python train.py --n_kv_head=5 --positions="learned" --bias="none" --parallel_block=false --init="normal" --init_std_up=0.0249 --init_std_down=0.0249 --lr=0.0035 --doc_mask=false --dataset="wikipedia_en"
Each number is 128 + 24 x the weight over its row's rms, rounded and kept within 0 to 255. Layers, rows and columns count from 0. Numbers have three digits each. The size before them is the row's rms in percent of the matrix's.

# v: layer 7 attention value, 320x320, rms 0.115, rows 209-255, columns 64-127
# o: layer 7 attention output (transposed), 320x320, rms 0.104, rows 209-255, columns 64-127
# q: layer 7 attention query, 320x320, rms 0.109, rows 256-308, columns 64-127
# k: layer 7 attention key, 320x320, rms 0.109, rows 256-308, columns 64-127
v209 111:106127149102137113153129161150116137121166109146156103185153087130103134121141104157138098132112156119124151113139128134116112144145138144141130128104101128125126109098149136139097129155125139
o209 107:179109093132140115132125142156101123123106145141133121087141159124167125126135108148108159168115126094156134149131107117155155133152093109137141159129128204103136152149175118143131137091107159
v210 100:123140083122127137138152160145144168144102115138142117082124139149128128149134140094132138133084114136117096102172104123134105150151094129150124110127114146145110084130107097111133094135122131
o210 098:155125150126113132141070112127139137121123132154142105100117124145101131103126091138155070153134111102110152130111109112120137150124122142104129122135178139113108094128157095164110153183156151
v211 105:091109096153102138152118113159152149145110098121121147129149125132130099138163139124145145139148115119124167124088162143086129095114142123081114155104147139130151165098114125134177140113119153
o211 097:092136169140150132109136104152069122141094124156117144131116140127096119132126128149137136108164089102194149112134137103186122149110138140168111130151136147141064135106115136128112139129087153
v212 103:119088164121102106130115115131136125120095120178134119152077107101103113127152144084131159170117109132130086114128133111128087100142125157168175145137117124104095102173142116152091164158112168
o212 104:111123119108129110127106105139156167112122141145092117139110125177124120131129130132084117094081085095130155166108135121132128155170070102133143108115150115149123160130143146157114145112094093
v213 103:117116131131138146150068166087125129089140115132111149097153166125133121125127116154097097175106143109134162123132160150149109119109067116126094137126156120131109139115110143149168122122112131
o213 095:097127118123149129152152127190116105167135127095171123131149106183143116089201130126142133106122159136140141127124103121070139149159154139087139127137137152117109143137141161107142140134150149
v214 109:128118127097150128114145159132130131197079124122124087144201120149121103131131097131144111157126142175117128159144093116195119128171083152095117138168150113131099134094137112128091114160163117
o214 106:150152111133111141182126122141148074117140134135133121105114140124129131160108114106164130112133146106135113127106133136099148098127132104104123086132129136112170092110112099135128152122114144
v215 112:103117120149110167146165137120136149107148078159110140109133132131109099110181148166103148136110091126117132115089133174147123106171164140120123150143147160076138157109122162132110101130146136
o215 104:125121130155102107140166133139117139107110127145132156122118119136105105167141154153124137142057153096109098122125117102108140118062123104126071131124127081145095133141087098119144135135124105
v216 110:151115146152133111126138170130134131154100130119099139109154105138100127128152130151127105133122125118141133116095153164128111129185101144096146177141103144161151073145120137114095143152134128
o216 103:126081145102117104154067105139112138098129117115158114111101149076127119116108127115144151055092100117137084144136082122157124134096188121149155122135143110154172186155107132147181119117133163
v217 107:165122116086154115106134179104124096128139140129167128092140097119125124123141146150124115121139133123135126136112134155103168177120173142108112148086125122156133172127172106143148106109131104
o217 100:128130091136129123172099095135135094135165113129111124128119112129119124118160118162106121164124150139093101145143161118094127125059072140090122129130145160127144140159112085155128146159129161
v218 105:142129107138135132156143122124145117128106138098158116118095118138126119125117142105191097130103117158119129156110151123072132113141145123122147135119119105135138107119145149139120079079136150
o218 102:112120119145097137133142130091149117122103151128138136064103106123127137156156146123147119104125182098093118144136097131144111120136100143110088091144113131107099152163143105093129162156151124
v219 108:155101125097143111123120137115120151136132114130095165141116135132129145113131130132129155144127140174144127162160090105152136146108132083131130139110111144163159164106097164165100157116127115
o219 101:107142122094132137126143136126142093125104163119138125128186101143107153131121110099073102103126113115097112146145168152113153085098104103136134081113122122149117126172109115130095085159129148
v220 109:092177115124143117176136167146090130078097111131181092134101134124145100122151161122128127145119122112143111159121133133100097137141102110178108122139131092132095087130103154135140106076156165
o220 103:134089147135124120146078122087117162183127140129112131129103137112137159137125112142146172110134105100114106120114150150152124121123122126119118176135092152089128120080147111083131165119132104
v221 101:122110119104150135124109118150150123136130141150122094133113143149107115125088064104145158095156146105124088138113177128118085161131115110105085129154124138173107117112131124147184132127167112
o221 099:101156116131135132143136114091149144161145136091156111117113125146121110152083125143160116167145143123161153135150101152142126158159096130131099163126182101102166108082095120109126126138117130
v222 105:158116118080146095156137112103133129156136090099087118125196177112140127144110098190140109100133134118122067127143126116112171121152107129138108164139117118151120118153122130160137107090170148
o222 100:063152151143134132088174163164130161139137120145106134135151106107141130112149135125096114149121146115118153123146111094172105075119136096093173122136096129080125176115086114166134109126127144
v223 097:098136121125145104112130161126118111124142169128136182174157126134116127119124132152131129091130155154134114155103138170157132151152112107131074135138112088141082122133115061079101107142169128
o223 098:151146152178132170179181120091068156092123098133132087105112125055174092099072109107113106108075146162114122132096151150085169123112132165094151152114124134088143124085133117131141169146129104
v224 103:133105148081116144121091180130139167150131103117130096146124115140156161149149137122140148142087097122144100124164112125127175115150129129113088135098119090123142143087139130114074153137114141
o224 102:117142161113152158136092110150146144154127160164095102140135082144103079110169170158117130148120082109108113113085119109135120125173145122158118108162127126121131166127130106102143160156128103
v225 104:117101113133137151124093123172144108156183119125101116084134124158163165107142102157159149095081104170132161136141084108119146129102142141179133137133147079138137110144132135112117170144128158
o225 097:117141138127139166100119134158154070133100138180110124170142115130126078131142138064119118087105139076120125108149134089125107125151146147145132106160162159150116143083149169120147127163117151
v226 096:111112138125136061157152138151117112115098154124091094178089133093143144129157149116150164154130113127154158118104114106172156102107133101106154122135103119130081160150111133112162181170159101
o226 093:151115092094135141109082090132119108164143147152097157179109149159137089067114119184140129117124116126088077075104157172120096139091179121110114104128148097121146113137103128176124143118148129
v227 118:136102135144129131121133101101137097140103120094186131116125129145128159118138103132153155126108156145160170167149111177167132079117106139118098131143095081124124070124109131165121131073156093
o227 109:100110161099136125101111131111104109113141158140109082179180162111117148138108171117124130147157121152068102096149097122156145139137138121126156103139134123096165132124094136120152095180104140
v228 103:181079128127107128121155122144115101148103153102138124107171088164144094121135147147125134158140155127116142109169177120115143159165128135121121090113154126137102128133151134114155139125149104
o228 100:109129114129160142157039140081129126082153107117136153137123113154175160083148137126163155140111111113151104139132143103174125109098166092084165138108100136139130133162091165127100149105119118
v229 111:131103086105108120153137136143129169171133107121139138168074133117147132126125117122110164148130136056124130155099109124140129133092131117135134123142100130115147172118114132108134182126154151
o229 104:130168126117146182081144122111159110128112118150152107167158160106123118153157114115132114169106102127103127135161137132085117108144146159110148125125113074144117120117087110107147105128123203
v230 102:145114149123146079108112124140147115153118121112170111144135178125117077101138143101136112151146134137146099152167121125163139096152124067099138124123128134051123148071120131146119142153088102
o230 102:081080130111140136111081138123115136107093110132082119128116068115137164145097120144116102175108147126121153088086073115112099167111122163076124121131172118122122112160158127133171107129118130
v231 111:151133145096150157133126135109133111102147108142120113096107124175098130126143166174078097112122160105106138123111123140100121083140137142127115137136135151116137121117114172116107101112172145
o231 103:137139108105107103153170122128145166111158146120148141117150136146112150122150095114115132192136117143071116132083119098134096131118086117092124129126118125117126166131097135115108116092085121
v232 106:102153091079152095113157146084129116138109155131154134125126210145124145134158118136114143145133113110128112130111143127114114111132091083111182079063126124150136138159096122123142157092123107
o232 105:162135162126139168122092121157130131159149129159140127087152103172146129124135173136111125106126145155115125144139152153107087133133161111101114124120107152083091156121126144136131117110121169
v233 102:108161116135127126134198127134166124144122140191113137116176113173143107159122139114151109134130122104124131165123159155120141127118143166164134112182149110116117138100094110087125120139106113
o233 103:134131117113118151137121131137103100110084120154137096168148113129094121162096166145141108151143097105144091137094141139118124126129131094107148125137141165171093162157082104144121179141157094
v234 102:115113110099131093109151106188147118139115145141155141112104109122136128145143133094119174152134128124143117121103137102156135131132167097080126126155068130092120137154166119092129133100110120
o234 103:117160134123112142144120101119129126152187184132126105148138116115099160136076142152120176134154126155148162113124159150145100178086120140192181154150143148121086115155144138155118089143157116
v235 108:111134102141107082155110106133119093134119129136171085091123163102171131115148157128122113151126143196110126177131142144145153149121146126069155159094135131145112166080147126168111107119113117
o235 105:125157124142125113170138123138150160130119123098136086167145100101100142170125149131124102169109198139125134111118112084142130128117127128148120128106095107150110135159125121130163145103165103
v236 107:129141130115161143118165148124109110096101155084149103120134138116125125111087146154136078143118154135083086163145143081097067127118140141134097153091110134112127077114121153124127138170109117
o236 101:089113136119130144151146154144150121127146115110096092091151154155131102112117132130139122116060110123139120110129126139137140132090119146126140084138062135109119152127176111130150155150133133
v237 110:143143118124121141133078127126155158115101123143125123114074149158162097124120120125100152117147086159158169147097142164137111144117156142127180132153104127120120192136127125125111145122106155
o237 104:153140111126170125163152108093137138118104164119113153132106099145135141116128172135123098166104154162093094085085121138099129125110092110153116120116132099161114145117118121113097138092149108
v238 107:143111151123116108122111143175146147117115127131134107140121159150120120119143074107129136154120106139111161148096097144100138152087161159155138137155106137123116167149107139102150113151170105
o238 101:131154107123156150138121132149168139134129154113123142135144096148114115108166153128099177121120113131145115104138174127155099066170156171135136086129168071170142156101153126108152130142105092
v239 105:144123129137107135125125152134121169144150112112160134139115126157145130107126146112117130099130132120112136138106135110152105097156154088135119097110099079119167129094124061127149134122157138
o239 103:131150107153115123131151112087126143130102118160100139102110114128070143121145141177085115173131136109109123157105145151116117135076112117130139167117144126110131100124110131116092084111090145
v240 106:152105130106144148158148145139130170100148110185099101099135170128116136099185135105132135074106115111092108077140174099110118104083155119164139159104172115125159130129097136092153128103134135
o240 101:146115145091096081130066148141137157141089142132124140176078124136128122140142120155138102127148143154119104139120098134140144105143142150134173134102139122150155166115156087140133149130147169
v241 111:093133135140129145135142120165120108093137100130109144161174171135117161155113137107108146175114137147103141137102102147132132105126134156144120134170097166153125106123111160143113107102139112
o241 106:116140085089160134106136120130119109083117131147171149098194114125140134176166133166083143132112135134184145112113159144162119125145161069133126126125105152120134112109110114151130133141131131
v242 112:164123147110108121128140155131083189119114129140116095134143090086121117131079102141131165080134109131112088065157135169103147151137096118107138115140134142136148125099118107102170124164102118
o242 109:135122159128135121108114122180145165137106102161120115129117145127182115098119131112149096125114098121112157175110143108137162139110107134160133111095132097134161124124097081109128135101133128
v243 111:142128136130143140123111146149149112139129156140069144138163121117074127111113114133133100146161160162110151181155154097163144123124125106146123090092134112096118140185134119162102120102106113
o243 107:137151134157114089136157109121091116130115094126135118115087121131165103157145098129144096133158153115136136151148133137113155107080129109159169099128129118120117132131096124113151155142114111
v244 120:079097171126114104126104152148137157126158144149085116071144105106113150137081068136129155114149113113138105077137129139075103133114123114160135175138167139150118098141113129112152161119115115
o244 108:183142123121154167125127149117141132115138132118071141180125128140164136136160180125100119092156089116157115144146126165123111113149109107142111118090097149141094130126133146146117110115130132
v245 106:123145130141141131153148131148151119116106080164122076155132113177155154103115134114142158197125188142102131133123164126091103117125112108134099110132131098135143123130134112115138147095152157
o245 103:154130174131129155142122148129117069124113139161159123120133106158126117135115150105095121132114114130158150115074074156119122114169088128167154156110132131130081142096141106165151176119118115
v246 105:142111114177143149153145167129128122116127128137132148145118124097147121120117124159127130125164152121123142103119131117087159160115118167165123130129146096113119173128189134119090130158120126
o246 101:110149147127091135115116080152148142099176147072128120103126091129133138144132101122123152161124110113112118142127139130147139116132131156108169128156091130158120103157122126132119169144113083
v247 107:139097139137128108132120110137104096125171129142149121132137145089140090108112135110133124132134146161160126128128183116168113190114158113144115127108084124086148138147152074159144124137186159
o247 103:105142126148082167131158112166127158165079109150130141091131125133173102138093136132130118147170138123122136132113108131104168159133118173157127093164132145157160114137133107102090078122147090
v248 109:130144134112164118068096162137151117137125125123146125123123181127101162103140100146174104114121168143160133112156160132119079139133164128112083098093145111126179111127118135136128096143137156
o248 105:103123111143142141134117089149153134098126121137097109123141090121100140113108155133067116105104073088122093142155108112099152150155132168107125149104131134134095139133148126087157118114172105
v249 105:144127131145136116129100119156179147151162069135109105120114134120156087145105136096111149168141177150154146109125114118099078091113137106120129125149110126097104122144164142128100103091150164
o249 100:147110151127126109122160111133078109144118166154113118087145133151069168149122150136110140091058106137112121116098115086145117154173085180163142121135170130134146149128124139179147105120160091
v250 111:114132110112150114142117141104139120143130111153084126157067143105136122102144086111102087179087111125116100120116127150128106142135140131119118133094125158152156155122140097143115167131101120
o250 104:118155168107147172135158156170123149106092118157170157116183118109112155148124159126139101107135114134107143118150122137119118148106110145099092124121124171092149112142118114148149123073144133
v251 112:130151102156106177089093163156131149079097174142132172145156130148136089147124109108135113118126134179130122142159158091138102090116131160122153129124160162127145154116152154162116146118112137
o251 104:128101113147108128157132094091112162139136140100153160142089145117109153176144187157150138108142143116137129171107126129178189182127140111108124099108153099143129106091138109114124132125136151
v252 112:125145166149127134141087129135101121141127133142161094110093094120166149142124083109118131125106108132114158094112116145107106140055116164094133161103162102118130113114143106125125127103147147
o252 104:142109106141115171084156165163162125123103123103148146132100151145088119147153123161132132108144064150139146145130134141111109097132131120135093124152141131131090135098157130160121189121120131
v253 115:174143127144184112142114125116130136161111120083106122071175139152129130092162130162122103129127090125130108173106091146143113153102113174109057114096142147106165117108128173140119087125136138
o253 106:078089135113146176144100145111127143165127133140128124143120105082150104121133159126120135097095137126165133107159113082128157085124132110118127104184094130165110118164102111148118136123133114
v254 102:101150103138187090130075130152144109153141137117078163130174193112126164152126102126124155126105143166125124092148129141118074159150145160183129149166154121086146141114167095141115118149149147
o254 099:115118109155121125115132148121148159142128139100122079071112133130094084128150123130120076109136148129127112158144137149138122137099158102114075153117112136194159139146107117108128133144154117
v255 098:064105107123130140116170111108119118155163112162128126122115187119158143107102136069119131132137128138150176148163140130148111149112163142112124123128111136126125169098156135118052074129092174
o255 099:155189115101149109125157123122150130155139154108137176102138136158134111154158126152160111143089143136176127141107145114142124126161127120163110107187105142141136096154157119161141145152109112
q256 093:103110132141109120143135122115176097094074107127097105152132122160125151169111118128084087135155090099112113117144092148097132154115149132116153110126176193146117154091103138099156132153121085
k256 095:143154091102124087129106115141078116133114133169101120122119065139129135122167067133126103114130139102131163098098131101104137143133155092107152162113126103138164153115135102157117151136132124
q257 094:048102143150115163128141086105105160077135165137116111103160158118107101104117130137127101147105130154096167168129141144085118145142119116142146105133154092132140132114112156093176148178108146
k257 094:161140077107183120107105145141113133126149110174133139136120162139139158116134102124115110146142129094120160058144136122115103101139125128127144124150148116119096132176134112083163093152119138
q258 089:117111132116155137171122142150103134098127169152079141138092140133109113112089154136097096137130111143126147074140153065128125167098114166121098114163108130122179108095117129085120142152089144
k258 097:087115110115114094135138163121110121060156118104128109135110127158146155106132142115121123086122088106123099127128131138132110110144133126088129125165136155106130174128125138136118142113116142
q259 099:169148152132112100119126122091107114135135150131132115153145143134082132116121126113107104125103050159160155147134074186109128071170116115138174111134145137189109143154135159110167176097171115
k259 099:156153108139096067116096145136076101155108169143116101152114124141100084140153131132095126130085140132163089110139125123118186160151127121129120150139138137100069185154125118174139130137128166
q260 090:124111139125114130184171128115120143124101116111117142121143100149109099155136125090145115141157120149129119119142139143086117118128120134111180096102117117081157115151155092111136154141109147
k260 092:173075113123133144109122101112098160122126137143117157152134119135124154110130089122088107044135158115105110121179097138160115121049122136157175125162118143119139106143116083145146159112135133
q261 093:134166149129132118104146069131121090121133151099117127121147124136127136151106142125158129136087151104162133151096099090141063098113098083129136146101122140132140113093117176124121120129114130
k261 089:113107175159158144136147118146126129126177134142132120123127143124135118140147150148138118152161082059160118134147119108118115162095143101157128103106125112114102128116121089132134117175121135
q262 091:127114143131141130137081128119110122123132114145118152117119128144135141166083127132115133154179146123067150122137099089095134134170054129142160118112120113113083148135120126129132150146144097
k262 094:137123132139089125144115113097121144176109181150121109121137114143131119114124134145170092143138106151106178140134119112122138119108145116134108112153084153141128157121101114091099088119140120
q263 088:100113147146114134130154147130147133145115145088146081112122175143108114125140094117122099124139183107096092127155139108141126104133180107108100116112115102143150122146112096085123131083140128
k263 088:178110119119174174090164114145124134151118120148127041146153152094172168126107118137124109087140133108138118107154097174174153111145134121182128082118118123176131136127102167135153162115086168
q264 093:086144159129148120096136154127103134088161105122138131135130115123134093165113081132115136142114156150143088070101090119127093073164158143111111156157153129138076155128114124165154127070139141
k264 093:133131138166108111163159149182122100092105114122163143143157125117156150164142148100130103155129143113130133133100074115155133086090067095134108136115114114127132126109099164133120138139193121
q265 092:103123135107125143117118139144121115125112133146145143092125168119106151154126118113153132165146146103135091152162121124103130101093120177184094122137172151122101127107172136060112138135108121
k265 091:109145116138170135160125142095164132176133082125150159133142129206152112121137166150094124142079089093151160144126144106147087116134117129145136152144097140157096127107122100120102093116127151
q266 094:105157105115099125185133148141113097095106133130102120124073142136102115079109134128116134148169119145115173097123170082161133113132145128171145132149121141123111145133114104126089166111156121
k266 095:103172101104087135150130109150154150142122138086114093157149118119153137151148138093125125137121051122068123124119112139125132095143162139099145094092113153108113158137147122142146068088143103
q267 088:109119171120065149145158107189106141120087109079153081095110114136119126148118106134137108113144122093147131156125112117143143123133130115136130137106114133124146127118142131133062126154139131
k267 090:104123153185123092137161110132138127138149123183136130133125130126101099136126125120116133174103113151160087103163168151129129162131112119135122121149088096096120122073096147156129151107094136
q268 090:116161171140109084130160136136138083100135163131144138125130159152097144152121126118141158092127133102165115149155175141149131121129106122146140164164184132168103107101129103143133157123139122
k268 092:139131143120131131190111124158103148086158134110143157075133106122120087124090109123100125177121107124129153135095130096137162134132104123164100158144132093104093135157093105130132144126121092
q269 091:076145152101113141128134151131100085127128118138129124129139091140085164134096150153129106116104100145088114101158115146131116126110145162116122136158150115150162127126088056097148094126144106
k269 093:138138125115100147119116119113127148127125119148115112115107173134115113151110153125137181144131093118120125154086141144092101109145106106155123108151103133081139145098115130086101148121148094
q270 094:131149162123098124149122089093152112113156131114118132174148100146112149134122142136130126148135110161108107101053145126144145111135110113096093116152127112117111112171155126134132140134131127
k270 096:139123168135128126110123130156125122124126156127141145169159125149119157127170142132112129173114067109117128134139136103165128093111144166137160099141139116137080130151139140157131083129150118
q271 086:060131148125099127128117157118134153156135141158126111118100125158153147113116135112160113114156134144148099170122113131121151150141132125115095151096141118121152121142156118118097173096135108
k271 091:143118132115124087161126144102106141114143132099103148111120136136150150105121107091138053106123145116132123141115143124113109132143135126105102129171148124144139173151125122129096146105115103
q272 090:153130096137125108123101128142139119112087147144110137165118133132102182143119137158162124137128126144090116178143081098132128136092157109118111133136153084155127158152114157100112148132150162
k272 087:122108158152146132150116124135129146065118124171117139104106168167141114052146117127137086109147105121140118113071116146138157103073156162130152118152141092120083111175148151118107134163113128
q273 097:197119100153156127180119070162111128119138181157185133103161153108133155113101124104140164153152116104166127107091173093159148187090143104104123100123136109130131139107100150172098092137123126
k273 098:127090133150185099136145111134129117147145172122115165117177103140127129112097123108133130134144127129118148138139187146097148124121121145117140136119157101148136135125172161143122139142099124
q274 090:149135134085118153132145127120149111112124112125159110085129113065110098152139143103129191096142102148107107123111086108075117146132126152087128115143167096111105124117121129145137133103155144
k274 093:125115113100077138126117139148131136119063119113109161116145145098162119160165131153118179087133141130139147121104178115113133133135150117112111125128144107144089125127116095183080126155080152
q275 088:147102114142123140136140134110138145159140169166120108109129070158103141155111126105131142161124093160133162061162136126139122139127134134147117170170090173124116084102130100120130148149105129
k275 093:124145141134139138137113101166115109091160137146134121171130118124084139128157126117128144155145126118129128158103148136145118135099092144102134122126086137146115098149112156145111183124139151
q276 088:126106118107094142131104142151094134119157149116155115157157131164098146160095095116104115159092131132118087111153108137137128149124176106147131137111117145163146109100165145172120147114099131
k276 092:126131121154142117086124150125149097126135101124160144106115137149131130153113117140120107167141096136129127133144097139137111147099128136133117120161119119137130126091078095134158147111133101
q277 090:158067124117115094120155092145132112123094101107097116170110123106098106154116146093102144162110144081190140166128122155150121148113157149145121140145132135105169143085114152123141135107120122
k277 094:146144077147103128100082153113138124125105086104083141138103111086119163106161138156115158099108109077137142144137146102126118095147126097162088141139099137131117160109116127138136132117110123
q278 090:077128105133132119107117124120116115127128153110117092121130105163152142159150104115145106198119101112123131131137104164111132095130144117142136114139135112097161116182099152151143152133123111
k278 089:133163115122153131095093131169107148119155131124093127109089139114133116122181098135143103122100076156192101099160121119188100135104205112096114093118139106140127117138149112108126116127111106
q279 095:096150134090160080156133114144139145111097097162150141163106180121118164164118125099119130124182111137139138124152120118129144091116113127147158122141145095068136160107111136111144108085124131
k279 097:162138125132087130122134118125115187132108116126133121137106063140126114139157145116116138111118096124156149155131135135094110127133084105090099114164102130123158145121134115109138180142171149
q280 094:161142136081125117096125128132149105156128161155137120131145128156136149152147171123113103161135136136103118147151180125088096114094050141157121149129142183119109142137128106095135132113113111
k280 090:136127097101117157121145087143128131102087169139117104132115144135088125144096141121147139143154125105128148120089096130071107093152126083119103098178128152138118138100120132118136131140118141
q281 096:134128174131140146145137164130151101111147155131140166144115073177124120091159143130151108137120116176122130116120133158114094084128111123120106130122103085143124141152136132119131134129173123
k281 095:136126120106115114159140129113133105138105156115115126129129130136110152148149119121099126139150087155101131139147140031153151157137139101122160121098105137155145112162123099117099149182129120
q282 089:147156126096103147103158111141147123105092146122104135116165164161115154147113096115154104153075099156134128144105125093184125126158116164128155136143148097136115104101178148124121082116172137
k282 090:178116147162120105107157128097123133135116109122137152141100123165099102078125146095146107135116148130152139157117107101129127150148101124115134117153136110156155089105141077095148114143092116
q283 096:198138154144128148137082125118162135111094110119109092137091123160133130132133111159158138141130138102166113118092125173145137149145130140156157117165168103144109140111121119135140163131133117
k283 094:131122127096158120122116144128099116133149103164152100135098125063123113157145078103118115120133119085135110152135142129124153133089125111129141135125163083144138106159144147143098148116095107
q284 096:129141112110167101148105171096121138120149126114135135110056159138134115112150112115102114077143102149135154100154114179107159131110126092130099138131138169097100121152130125119134171088109100
k284 096:129122121122167109145108145133128153100131149132127172102138151141096116133161074131131149086125121126103115133118064117157131091145125132115089181132148106127166178159134130093090150119132120
q285 088:108149123152136149092140140154104140095167125151152117125102144140165113124108118111145093127133091127113101062129183165113122127126165125133137141141142132090111126135137141114107093102122131
k285 085:157138141114147146095147181136148094094127127131130132098072134106099133154104130130119138100106133096131109154124145158117135108149099135141114072081144134133111097134141115098100158107129143
q286 084:131111160149127147101088144121115120153131127126093121118160138158148128130127129136141117115127131109099125134141114138145135142094083128107167095182117149162121137127120129094137089145116126
k286 092:129159120126119119179107149136119114100144136082121137093152106124148109127086139105091183121167104130100129153103122084129102152101129076135143182137115140094135166124089134151091110117132118
q287 086:154140135095109115149165148133120158147118101099129099183144090150132107132125137144117150158103152084087124133131142160136128078134068130102107113121133149092155122103112109106125160114137125
k287 093:116144101156076121124124162090168128116114116171137118117088101135098130109148082118173094080102143114068143151113126139117115148150144124146103181125149172126092143114117080103143128126141103
q288 106:116118149100150107142133080128132124082121117134126117096148108168128132155088164088155160156146113121140116123123122120161105109142095167162136116130118112140130080110134132129091121114123102
k288 101:144100146119151113097107101165134100140153112099140112150152112107115131153114149116145151158135122146097114129176149163106157125118134152133102173100097143111072123130138142137115100065124125
q289 092:110118099136192116110136146151119123185151094137130159139146096084127123108108114137122093109146134159077140149115116147132156151121125096123165127122143141166151155153137127093133120133142124
k289 093:148172146108074127103096145127093124143114115125129178150128156152112119126124139126146125152084117115138126113120110100095157134088155089107136144183154110102188106102133109092149146107172131
q290 097:120155129145121052146095164143104079109136176124144147125151106138127101143148127130127143128118117116122149163177129114123078106146122139145119109141124112152158156140088134158136118101093126
k290 101:117125091145064118141080131172131101105138156102065107127148134133146137100113138126123116101155124104180129072163095175103145119107098151131132125117114111146097140117144144161117066136144124
q291 090:098106134151111105148169107125159175168160109099131102117163094133124159129110113120101147120128136158119152147145132116101147107103100142170120160143147094110138130119079140132126119114176101
k291 087:078128145128136133140127135093119177096114118123113122113096093122153116108108152138157105183141123123142130156128112145141164125144116124164133142148066133142167131134130141142108130132107103
q292 090:116120138123146151164145140118165151101093124107125133157152128142098173075114157126106155160117120123086119104095111122116125086191158128097124122127117135129150130153104128130117137135128147
k292 093:101105155140133163159145124114121129118097143108098145122167151102121133122153115132110083123127117119107133113178163174083150130137144149114151133112137145121119135145147146114105129136140151
q293 094:091145116078083076109144133088118100115124168153161160116098056136135130089149144138138120112159172144099161140136131164092160138160100122135120143148166091083122154134153092130129146139136126
k293 097:173132098111134156127116149143100186089147137119154147100090132159176138152132121150127149145137173135136132120150093149160158155109125115138100107124129157122136176120133098132175127117122107
q294 089:106155114124126121124105161153130148110114135117122124124148135103094155131123096146152091177142118123167114159102160086093105107155125106144108121124115130156109100125120157118124099151113071
k294 089:149141121126131140141187140116116165109169114116150128119112192135128126155102159118175111141104154160117114171117131113147106085092100100140111125154118150145173130145121098130091094131089147
q295 093:107112106132139138124103109139110137118154134128128114115133171109153170132151126164118117144147160144119122130148110205161108122108123160123151161137177166104082141179155138153134127126127114
k295 095:147150141086124140141107126144109135130119151165069158138093109173075117113111095081084138111109145114166142134110128164127157162119102155148117148137152166102147096101122116118144110153166126
q296 085:115114114138104162098098141059121121101116129103135168120095113088166128108111150136119126104130109086098200151145155147132121111105087125126116143094121149159125124134105133174105138141098140
k296 086:138135139105123124151062166145114154140131157109110135115104136134097152125116140110141094139182151115117128128092129116163095091155156105110134150081096156104087120111111171145093095131155094
q297 085:138136111131135147112149125125110126149115128157160110106132102078112095093107207142118186110118138133125125143087100088108141121078105136115106112141114112165113117140133080161121156123141144
k297 094:153130125132120120088136129068118177094124113115153140166147141088168159139106150141092128116133144094117155128131114153079096156124136167146120149120114148102175130116089142123111120130169151
q298 092:121111137149124103183172105116121107125118113151121127113149126126124133167140121097113123132098143090140141121127110171139112112142120156125140170156090167126151131141125098110109136143117110
k298 095:113088131166143126107097098116139105112137137116138116161154090157079117141181124114119120159097111134143089142126126138108118140154104117128139141119123133143163132097146143142114097133131146
q299 089:143143140103101139155123174142133120141136120157119156160141129125121113150130157125149131130109139108068068133164123114155134119111123117122085127126131087113166101101139144114145115126090105
k299 093:117100113129067145121085157124110108126134108145103124132134141117129130087109089084110129130116125079139136135109118099089141077138121137163103175159126098150134131072101077136145120112140153
q300 093:166144113128115102108090124062105089138115110104135107162126122100116144104125129127110130118154099134150140135138098138126118094152115136114156132145145107107155138110146143111131136130121093
k300 087:131113128153131129178106151090123074126114164092109133113140091147103124167165074125172133156199119152124159101123145104136123153139135136140120100135150121148096139109158123097146144128137122
q301 088:121122163164125141129128125145109089125088129123152121125165114151069119152159122136084162158135120141131121160171144117147115098148129141078151125146110160123132114129124112164115108147113128
k301 090:102119151178200168110185157151114106117119071162133185120159131115134149117150134152091147147097124127112116073130160150132112144109141160184105112151114145140155152102113121148113149200159101
q302 088:136120123109123165200143163114137108132145132084159138090116136123136148128101173139079120132118090099145093136147124127141138120169119141138120096101113177123154146119143169096153146145149137
k302 094:095118124113130138117133168106148109162175112141109121137157123104107122090139084158118112133115135143119123119134119091117104131083109180101126175109152160156116123094112102145141106102162132
q303 091:132114165152143121108110154115105128134159131110126112136136103096109118105087160099111150108102156172116138107159113160095154151121097105134094127178163100104120162166137095127138124084149106
k303 093:100079151103131151148169130109156135138123138113142139152142149149107141128125157140125152097140135134147139140152169136165141101077138139118085145150104112133110087088131125107093148120144085
q304 095:093141108134112134141120095109098112136135158115130116134147192093106099142105093160166142162117141125105126128092169173132120120165105161138105108096119106080113130080143168120108149068118126
k304 095:132135116106091147094142157117121114145091141112106095161129134127071113133109124149162140139168146098127145162124132115134118117095146155121094105132130152152097128183109100091147114120126123
q305 092:130127084143104123137135135163157161101148123148164183108142125161145099112102155114185123128122157141108135103114132120128146094159088155114112171122106148098092142105110128129127138122147140
k305 096:126148150107111134099137133085123149115103142116129165117076148127146139155109173124108107180162088127107129147155157101145123179174138115105118138148098164125120078117162108121125117156120166
q306 098:165117099119158172151165098159127148167098131111142153126104111167121147136107083109135118130105141085141094090096164130129136097154132115110143138052156112118105108135135140128102149144123143
k306 101:146114130146167134117143107111141155145118105149132098119118124143100146126136121128144115131108102097110093138149139089098128145099157133122141159088138130168148073118145066141115126134130140
q307 091:117092160107100126112174098158117161106087148126127157128130130102139102118085131128164105149130126144090134126153148138147142149041119130138099108110121169105113076123130160148059107099108140
k307 087:135089092153131100096142133118091125139138102120099128133107106155066119122121154116169062167135141126088124090134154097092161139072119140112115112131091110134111087133139121145156085117106114
q308 091:145177175120152107132104103172081137127120098089117134127116117111129113161175136120153111130115123123134143097129114110134114122109128116116098144151089172092151119136113111102133103123131113
k308 091:056100113150147114145191133127133128124132130162078118129115155118149154132088171225140105117142138175115195141099121154140104147119151130101127103128110090115155132151114155142149160105099147